{"d_model": 96, "n_head": 3, "activation": "tanh_gelu", "positions": "learned", "tie_embeddings": true, "init_std_o": 0.00559, "lr": 0.0104, "final_lr_fraction": 0.1, "batch_tokens": 32768, "steps": 4401}
Each number is 50 + 15 x the weight over the matrix's rms, rounded and kept within 0 to 99. Layers, rows and columns count from 0.

# layer 2 attention value, 32x96, rms 0.141, rows 0-31, columns 0-95
37 64 53 36 57 29 50 77 56 50 76 39 16 34 50 32 48 51 42 25 35 54 37 31 37 45 69 63 39 33 35 48 33 42 59 74 48 70 31 44 66 30 56 48 59 47 74 36 56 85 18 69 88 77 59 44 29 34 58 57 50 28 46 60 62 26 44 37 48 34 58 77 52 37 48 55 32 83 50 25 48 35 81 46 48 88 57 46 63 64 34 55 59 54 52 80
27 65 67 53 44 36 44 61 54 46 37 74 47 18 49 33 52 32 69 45 55 51 75 54 41 45 39 47 37 30 42 54 76 50 22 57 68 77 52 69 54 34 74 33 69 38 63 59 49 39 45 55 64 42 62 71 43 68 34 24 44 51 55 32 86 39 47 50 19 38 34 65 56 48 43 65 30 66 65 60 73 58 49 30 46 56 63 66 43 39 59 32 41 34 35 63
65 34 43 32 88 26 22 46 58 46 54 51 50 56 22 44 39 63 22 59 49 65 34 40 60 26 52 69 61 87 62 51 54 49 71 46 60 63 49 74 60 50 54 60 46 50 31 36 64 70 57 49 62 29 23 61 63 50 60 54 39 44 53 30 36 42 82 45 54 18 61 26 38 41 49 45 34 40 70 61 48 54 67 32 64 47 33 55 42 49 61 33 56 53 74 57
41 41 59 42 47 51 52 57 41 44 61 61 48 50 63 32 61 60 31 60 41 55 49 36 52 62 58 54 50 45 56 49 53 82 61 25 47 69 47 63 45 24 48 30 51 47 72 59 44 63 70 65 50 77 51 68 45 53 52 66 54 54 56 30 17 45 41 36 37 42 66 49 41 45 33 43 52 54 68 78 27 42 67 43 25 27 62 45 40 42 46 56 56 27 58 71
51 38 28 59 54 41 52 39 66 79 28 64 56 62 52 69 63 52 30 60 68 49 66 40 56 60 28 29 50 40 67 25 68 68 40 55 34 55 74 47 42 37 56 48 52 22 66 50 50 78 38 74 46 41 14 32 60 56 55 60 46 71 73 57 55 59 47 54 66 56 56 09 42 60 36 44 45 25 35 25 66 25 63 60 35 29 67 43 54 34 59 48 31 53 61 67
46 88 36 77 57 48 08 73 64 34 37 27 33 66 57 49 65 63 45 59 62 46 47 38 51 38 43 61 39 69 27 39 54 36 78 33 54 43 55 59 45 65 56 67 70 32 68 54 40 56 21 51 27 33 32 37 49 10 54 62 31 26 39 71 60 40 46 32 65 61 44 80 57 83 43 43 46 66 58 37 48 61 53 54 52 90 62 19 71 58 63 30 59 24 56 58
32 70 51 46 31 35 84 52 44 82 58 50 41 62 46 37 81 42 52 42 48 69 55 58 43 50 57 39 45 57 52 38 55 26 53 36 54 38 41 47 49 54 74 37 58 39 56 39 27 48 58 57 66 56 32 49 43 64 40 71 62 49 49 37 39 45 43 47 53 65 51 41 47 68 64 51 35 72 45 42 58 23 47 57 57 59 24 54 36 43 37 54 46 63 42 70
45 38 13 67 41 32 65 55 53 36 41 40 61 57 99 52 57 61 73 09 46 43 53 40 42 21 47 63 42 36 39 59 66 48 83 53 58 56 30 40 70 69 33 57 14 61 47 65 47 77 48 46 38 63 54 29 63 28 49 77 58 26 79 53 45 59 74 49 72 62 36 30 46 46 65 33 53 57 23 42 55 44 23 49 43 45 98 49 57 51 27 60 48 57 79 22
70 44 44 62 47 54 66 45 16 23 26 66 42 43 25 40 49 59 45 46 69 50 26 32 58 64 41 35 66 75 54 63 47 49 61 39 56 46 37 30 23 35 54 48 39 47 29 81 76 46 65 54 41 56 73 79 57 69 32 34 42 64 74 71 47 43 35 61 66 65 59 54 50 71 52 47 42 42 37 51 14 51 68 53 57 69 62 51 28 51 41 54 44 35 00 73
51 57 58 52 62 61 36 31 58 56 49 70 74 31 61 40 57 66 62 53 42 61 37 25 46 42 64 33 56 42 59 65 37 77 49 58 55 33 63 60 48 72 67 67 56 67 30 59 50 32 39 33 59 32 35 59 41 46 26 58 43 49 24 63 52 37 34 37 64 37 41 41 67 31 81 39 71 65 46 57 59 06 69 41 67 66 42 17 63 61 51 33 30 51 28 65
35 59 44 37 69 51 39 67 72 52 67 57 33 50 47 73 62 80 49 39 64 31 64 26 21 51 34 54 35 35 52 45 34 39 61 58 51 36 72 83 75 40 35 31 21 54 49 46 42 72 64 47 45 28 52 54 42 52 68 55 49 41 53 51 69 62 39 77 40 33 58 14 69 50 40 66 55 49 39 53 31 34 49 45 40 52 62 76 49 51 54 30 49 69 67 57
60 54 70 62 31 50 55 79 38 47 28 53 23 34 58 53 33 52 60 47 16 50 38 42 51 39 58 27 40 44 58 48 41 54 40 78 68 55 62 70 39 56 81 54 57 44 72 52 59 59 35 62 48 36 59 46 43 47 52 15 54 47 46 34 48 37 27 71 53 39 65 70 66 68 63 43 53 38 53 51 42 51 55 31 77 52 77 68 00 66 63 69 50 39 41 39
56 53 68 36 55 54 54 39 59 53 47 64 27 39 66 56 67 51 53 46 52 56 46 61 55 33 50 69 47 65 21 55 59 45 63 40 47 59 39 62 51 62 56 47 88 59 54 27 41 65 58 65 43 44 40 30 76 38 42 40 46 64 47 27 44 33 37 79 41 47 56 52 21 45 37 50 58 56 69 07 20 45 52 61 51 59 63 56 37 52 54 34 52 66 57 58
82 57 85 69 64 62 33 33 50 65 58 63 63 57 21 45 47 46 52 43 82 48 65 52 67 37 61 52 25 37 75 44 49 27 31 33 65 40 50 50 31 36 48 75 31 54 41 69 71 51 20 46 47 52 48 37 24 45 60 22 47 69 30 41 60 70 46 52 59 61 74 54 52 15 48 61 42 57 68 37 61 22 61 56 39 66 45 37 31 47 41 44 66 48 21 55
32 46 57 27 39 72 39 60 95 63 63 46 61 56 56 40 57 55 56 53 33 46 39 29 77 18 59 39 27 61 49 37 38 52 48 64 59 64 32 36 63 34 37 51 52 23 57 53 38 24 54 50 53 58 43 75 43 35 33 30 67 58 54 18 68 60 43 60 63 78 45 54 44 50 73 37 46 58 69 41 67 41 89 70 48 24 69 68 36 27 56 42 58 53 58 41
41 45 63 37 64 55 48 54 55 32 38 31 59 68 54 61 30 56 63 35 76 56 63 51 50 33 58 63 68 59 34 45 68 65 39 47 31 52 63 17 46 67 48 44 36 61 57 47 45 51 80 27 19 25 49 33 30 45 51 30 74 56 38 62 47 39 88 45 22 35 55 78 44 73 68 45 73 43 48 51 40 26 42 28 61 39 82 58 51 61 46 40 77 46 53 62
50 62 49 64 35 59 60 63 48 46 72 34 44 62 62 63 55 24 43 52 57 25 56 78 45 44 57 56 47 73 58 63 39 37 55 67 39 47 62 32 48 71 32 50 43 46 48 72 51 53 57 51 59 83 61 48 56 54 47 77 37 36 43 60 51 30 41 42 54 33 33 43 22 27 33 43 64 30 35 62 66 66 35 47 57 36 61 51 42 50 41 41 61 47 45 56
69 42 60 33 69 36 47 50 39 74 58 32 30 78 20 62 34 64 34 27 41 12 52 25 38 29 36 84 58 61 31 50 42 63 58 68 75 46 69 76 41 46 34 82 31 47 53 42 34 32 46 64 31 42 61 64 30 41 45 32 80 37 43 29 42 65 53 37 81 66 42 82 40 61 55 37 58 44 36 63 72 35 46 38 52 36 81 55 58 54 71 33 53 70 46 59
74 39 75 68 36 48 63 60 51 58 16 40 65 79 47 59 23 54 04 64 57 63 55 68 51 44 55 47 75 58 58 59 35 48 28 62 67 37 46 38 39 43 42 59 34 69 44 42 18 31 57 16 54 51 52 55 40 31 26 47 15 45 57 90 45 16 63 40 57 11 54 58 49 38 74 52 58 74 79 42 28 58 59 94 61 54 69 42 69 59 38 42 56 49 48 48
48 51 97 63 82 52 52 37 73 53 42 70 25 67 46 60 28 36 44 76 68 68 44 71 61 32 59 18 79 52 67 31 56 38 72 24 61 55 39 50 69 49 51 42 35 57 35 48 62 21 28 31 32 50 46 69 29 30 68 64 58 44 53 40 52 42 70 57 28 44 52 39 45 39 76 36 20 38 21 38 62 59 57 66 51 51 48 65 78 55 45 41 22 46 49 48
68 49 48 61 30 51 44 52 30 57 74 44 68 39 57 67 50 33 43 48 39 25 66 46 55 45 65 75 46 10 64 39 41 39 50 35 73 47 65 42 50 75 41 68 63 37 30 46 35 61 51 71 46 20 47 25 50 47 55 38 86 25 49 33 49 32 74 74 62 30 63 57 76 64 69 35 62 42 73 53 42 77 48 54 33 36 48 46 61 39 34 68 75 40 38 43
58 42 54 71 32 54 39 46 55 43 43 73 63 71 37 51 45 46 65 64 69 58 35 51 67 25 59 27 60 66 75 43 50 01 35 46 49 62 54 60 33 42 33 73 41 49 74 38 40 28 25 49 40 56 44 27 45 37 47 70 58 49 44 57 59 28 68 37 34 68 39 64 40 39 57 45 75 83 45 43 72 75 59 47 39 63 36 36 58 47 41 65 45 50 47 55
68 27 71 62 26 82 59 53 46 43 36 56 47 53 27 70 65 68 34 32 44 64 39 36 50 47 48 51 51 71 43 43 63 78 55 32 44 58 45 72 30 52 47 48 34 48 22 35 62 46 63 71 57 55 62 71 53 34 41 35 73 33 59 46 59 44 66 60 43 42 29 41 19 75 35 62 57 60 67 53 38 21 52 66 38 54 49 65 53 34 83 51 68 30 25 53
33 48 51 48 64 52 40 28 36 69 78 41 53 56 51 60 63 52 23 26 65 28 48 28 81 42 75 55 49 53 53 46 42 28 41 48 52 64 13 53 33 23 78 52 61 47 41 36 42 40 24 69 37 49 53 63 41 61 42 51 64 79 49 55 65 65 80 59 44 61 49 55 32 55 56 56 41 48 48 79 57 52 64 67 50 47 37 38 63 02 35 52 57 33 54 48
49 42 38 46 44 63 67 60 46 42 38 64 63 75 35 55 15 53 44 74 53 38 70 51 63 36 36 53 46 48 85 42 85 40 63 70 26 58 42 54 62 63 37 47 49 68 60 44 34 30 57 61 60 18 71 25 49 69 42 52 50 38 53 43 45 63 40 45 74 57 49 59 69 47 46 54 50 34 45 35 37 46 35 39 62 50 52 56 26 56 63 50 44 45 57 41
33 53 46 77 61 70 58 74 44 30 52 61 56 44 58 53 58 34 70 64 32 23 24 66 33 25 28 56 52 36 47 58 68 73 47 49 59 50 42 77 56 32 60 25 66 53 15 49 49 44 49 46 31 45 69 65 74 72 66 43 58 51 52 60 60 62 55 49 49 56 52 58 69 45 40 65 74 41 49 46 37 28 48 18 48 35 54 45 36 53 32 44 50 71 59 11
61 59 51 68 55 68 77 51 25 51 32 67 54 63 55 30 41 70 36 35 59 50 36 62 65 53 26 28 70 49 35 35 51 51 69 48 74 70 35 38 55 31 41 20 48 59 45 48 68 44 77 66 55 58 63 41 33 63 50 29 43 31 45 64 39 21 27 54 69 55 36 35 32 40 61 43 53 42 61 65 28 58 46 36 64 68 62 90 45 45 39 39 44 61 54 54
88 66 61 42 75 55 29 64 45 54 35 36 61 44 46 32 78 46 37 32 17 45 49 44 24 59 41 68 45 58 41 36 29 51 50 23 39 34 54 51 51 39 61 46 41 68 41 30 67 72 77 43 28 35 59 56 51 40 59 79 49 48 55 65 47 58 72 65 38 40 23 63 44 37 55 37 56 60 46 51 55 23 57 93 58 62 66 68 49 59 55 55 32 42 40 55
56 68 27 39 52 56 33 51 23 39 45 69 51 28 69 70 31 54 37 29 61 51 70 53 60 21 47 36 26 54 40 58 20 58 82 55 42 66 45 41 34 40 52 47 78 64 47 83 49 41 82 39 81 41 41 66 32 60 66 62 37 47 55 51 53 51 62 67 56 60 56 68 37 56 43 45 68 57 43 15 44 48 39 60 27 42 41 55 41 70 40 53 79 28 48 39
50 49 09 38 50 59 11 61 62 43 62 35 42 49 45 59 50 83 48 37 44 26 39 43 32 48 25 50 38 69 41 67 66 60 69 58 39 54 57 46 46 68 50 47 55 32 43 60 74 55 55 55 54 43 50 44 54 37 69 59 59 24 68 31 33 74 61 63 44 23 51 69 44 59 05 46 64 23 66 56 56 37 25 72 39 55 49 55 89 68 30 62 82 49 53 49
32 47 36 54 71 46 37 53 67 38 57 10 60 35 35 56 90 63 51 36 60 19 48 67 55 58 21 57 43 55 23 30 48 67 55 47 35 58 42 32 71 23 79 50 74 69 45 47 54 58 68 44 59 61 15 56 70 48 39 48 65 26 47 41 60 78 48 45 77 64 58 25 27 52 48 34 57 56 36 49 60 59 52 57 31 39 37 27 53 60 33 66 91 30 63 71
55 43 57 34 23 44 74 69 38 67 48 51 72 72 36 57 46 36 57 36 54 50 47 34 63 64 60 54 32 56 36 29 46 49 38 65 69 90 58 27 39 48 54 41 62 73 52 51 29 69 26 39 45 06 78 72 62 59 65 48 46 52 82 42 52 28 38 57 76 49 63 60 42 29 61 35 49 27 60 59 33 42 46 32 46 36 63 62 44 60 33 18 45 69 76 42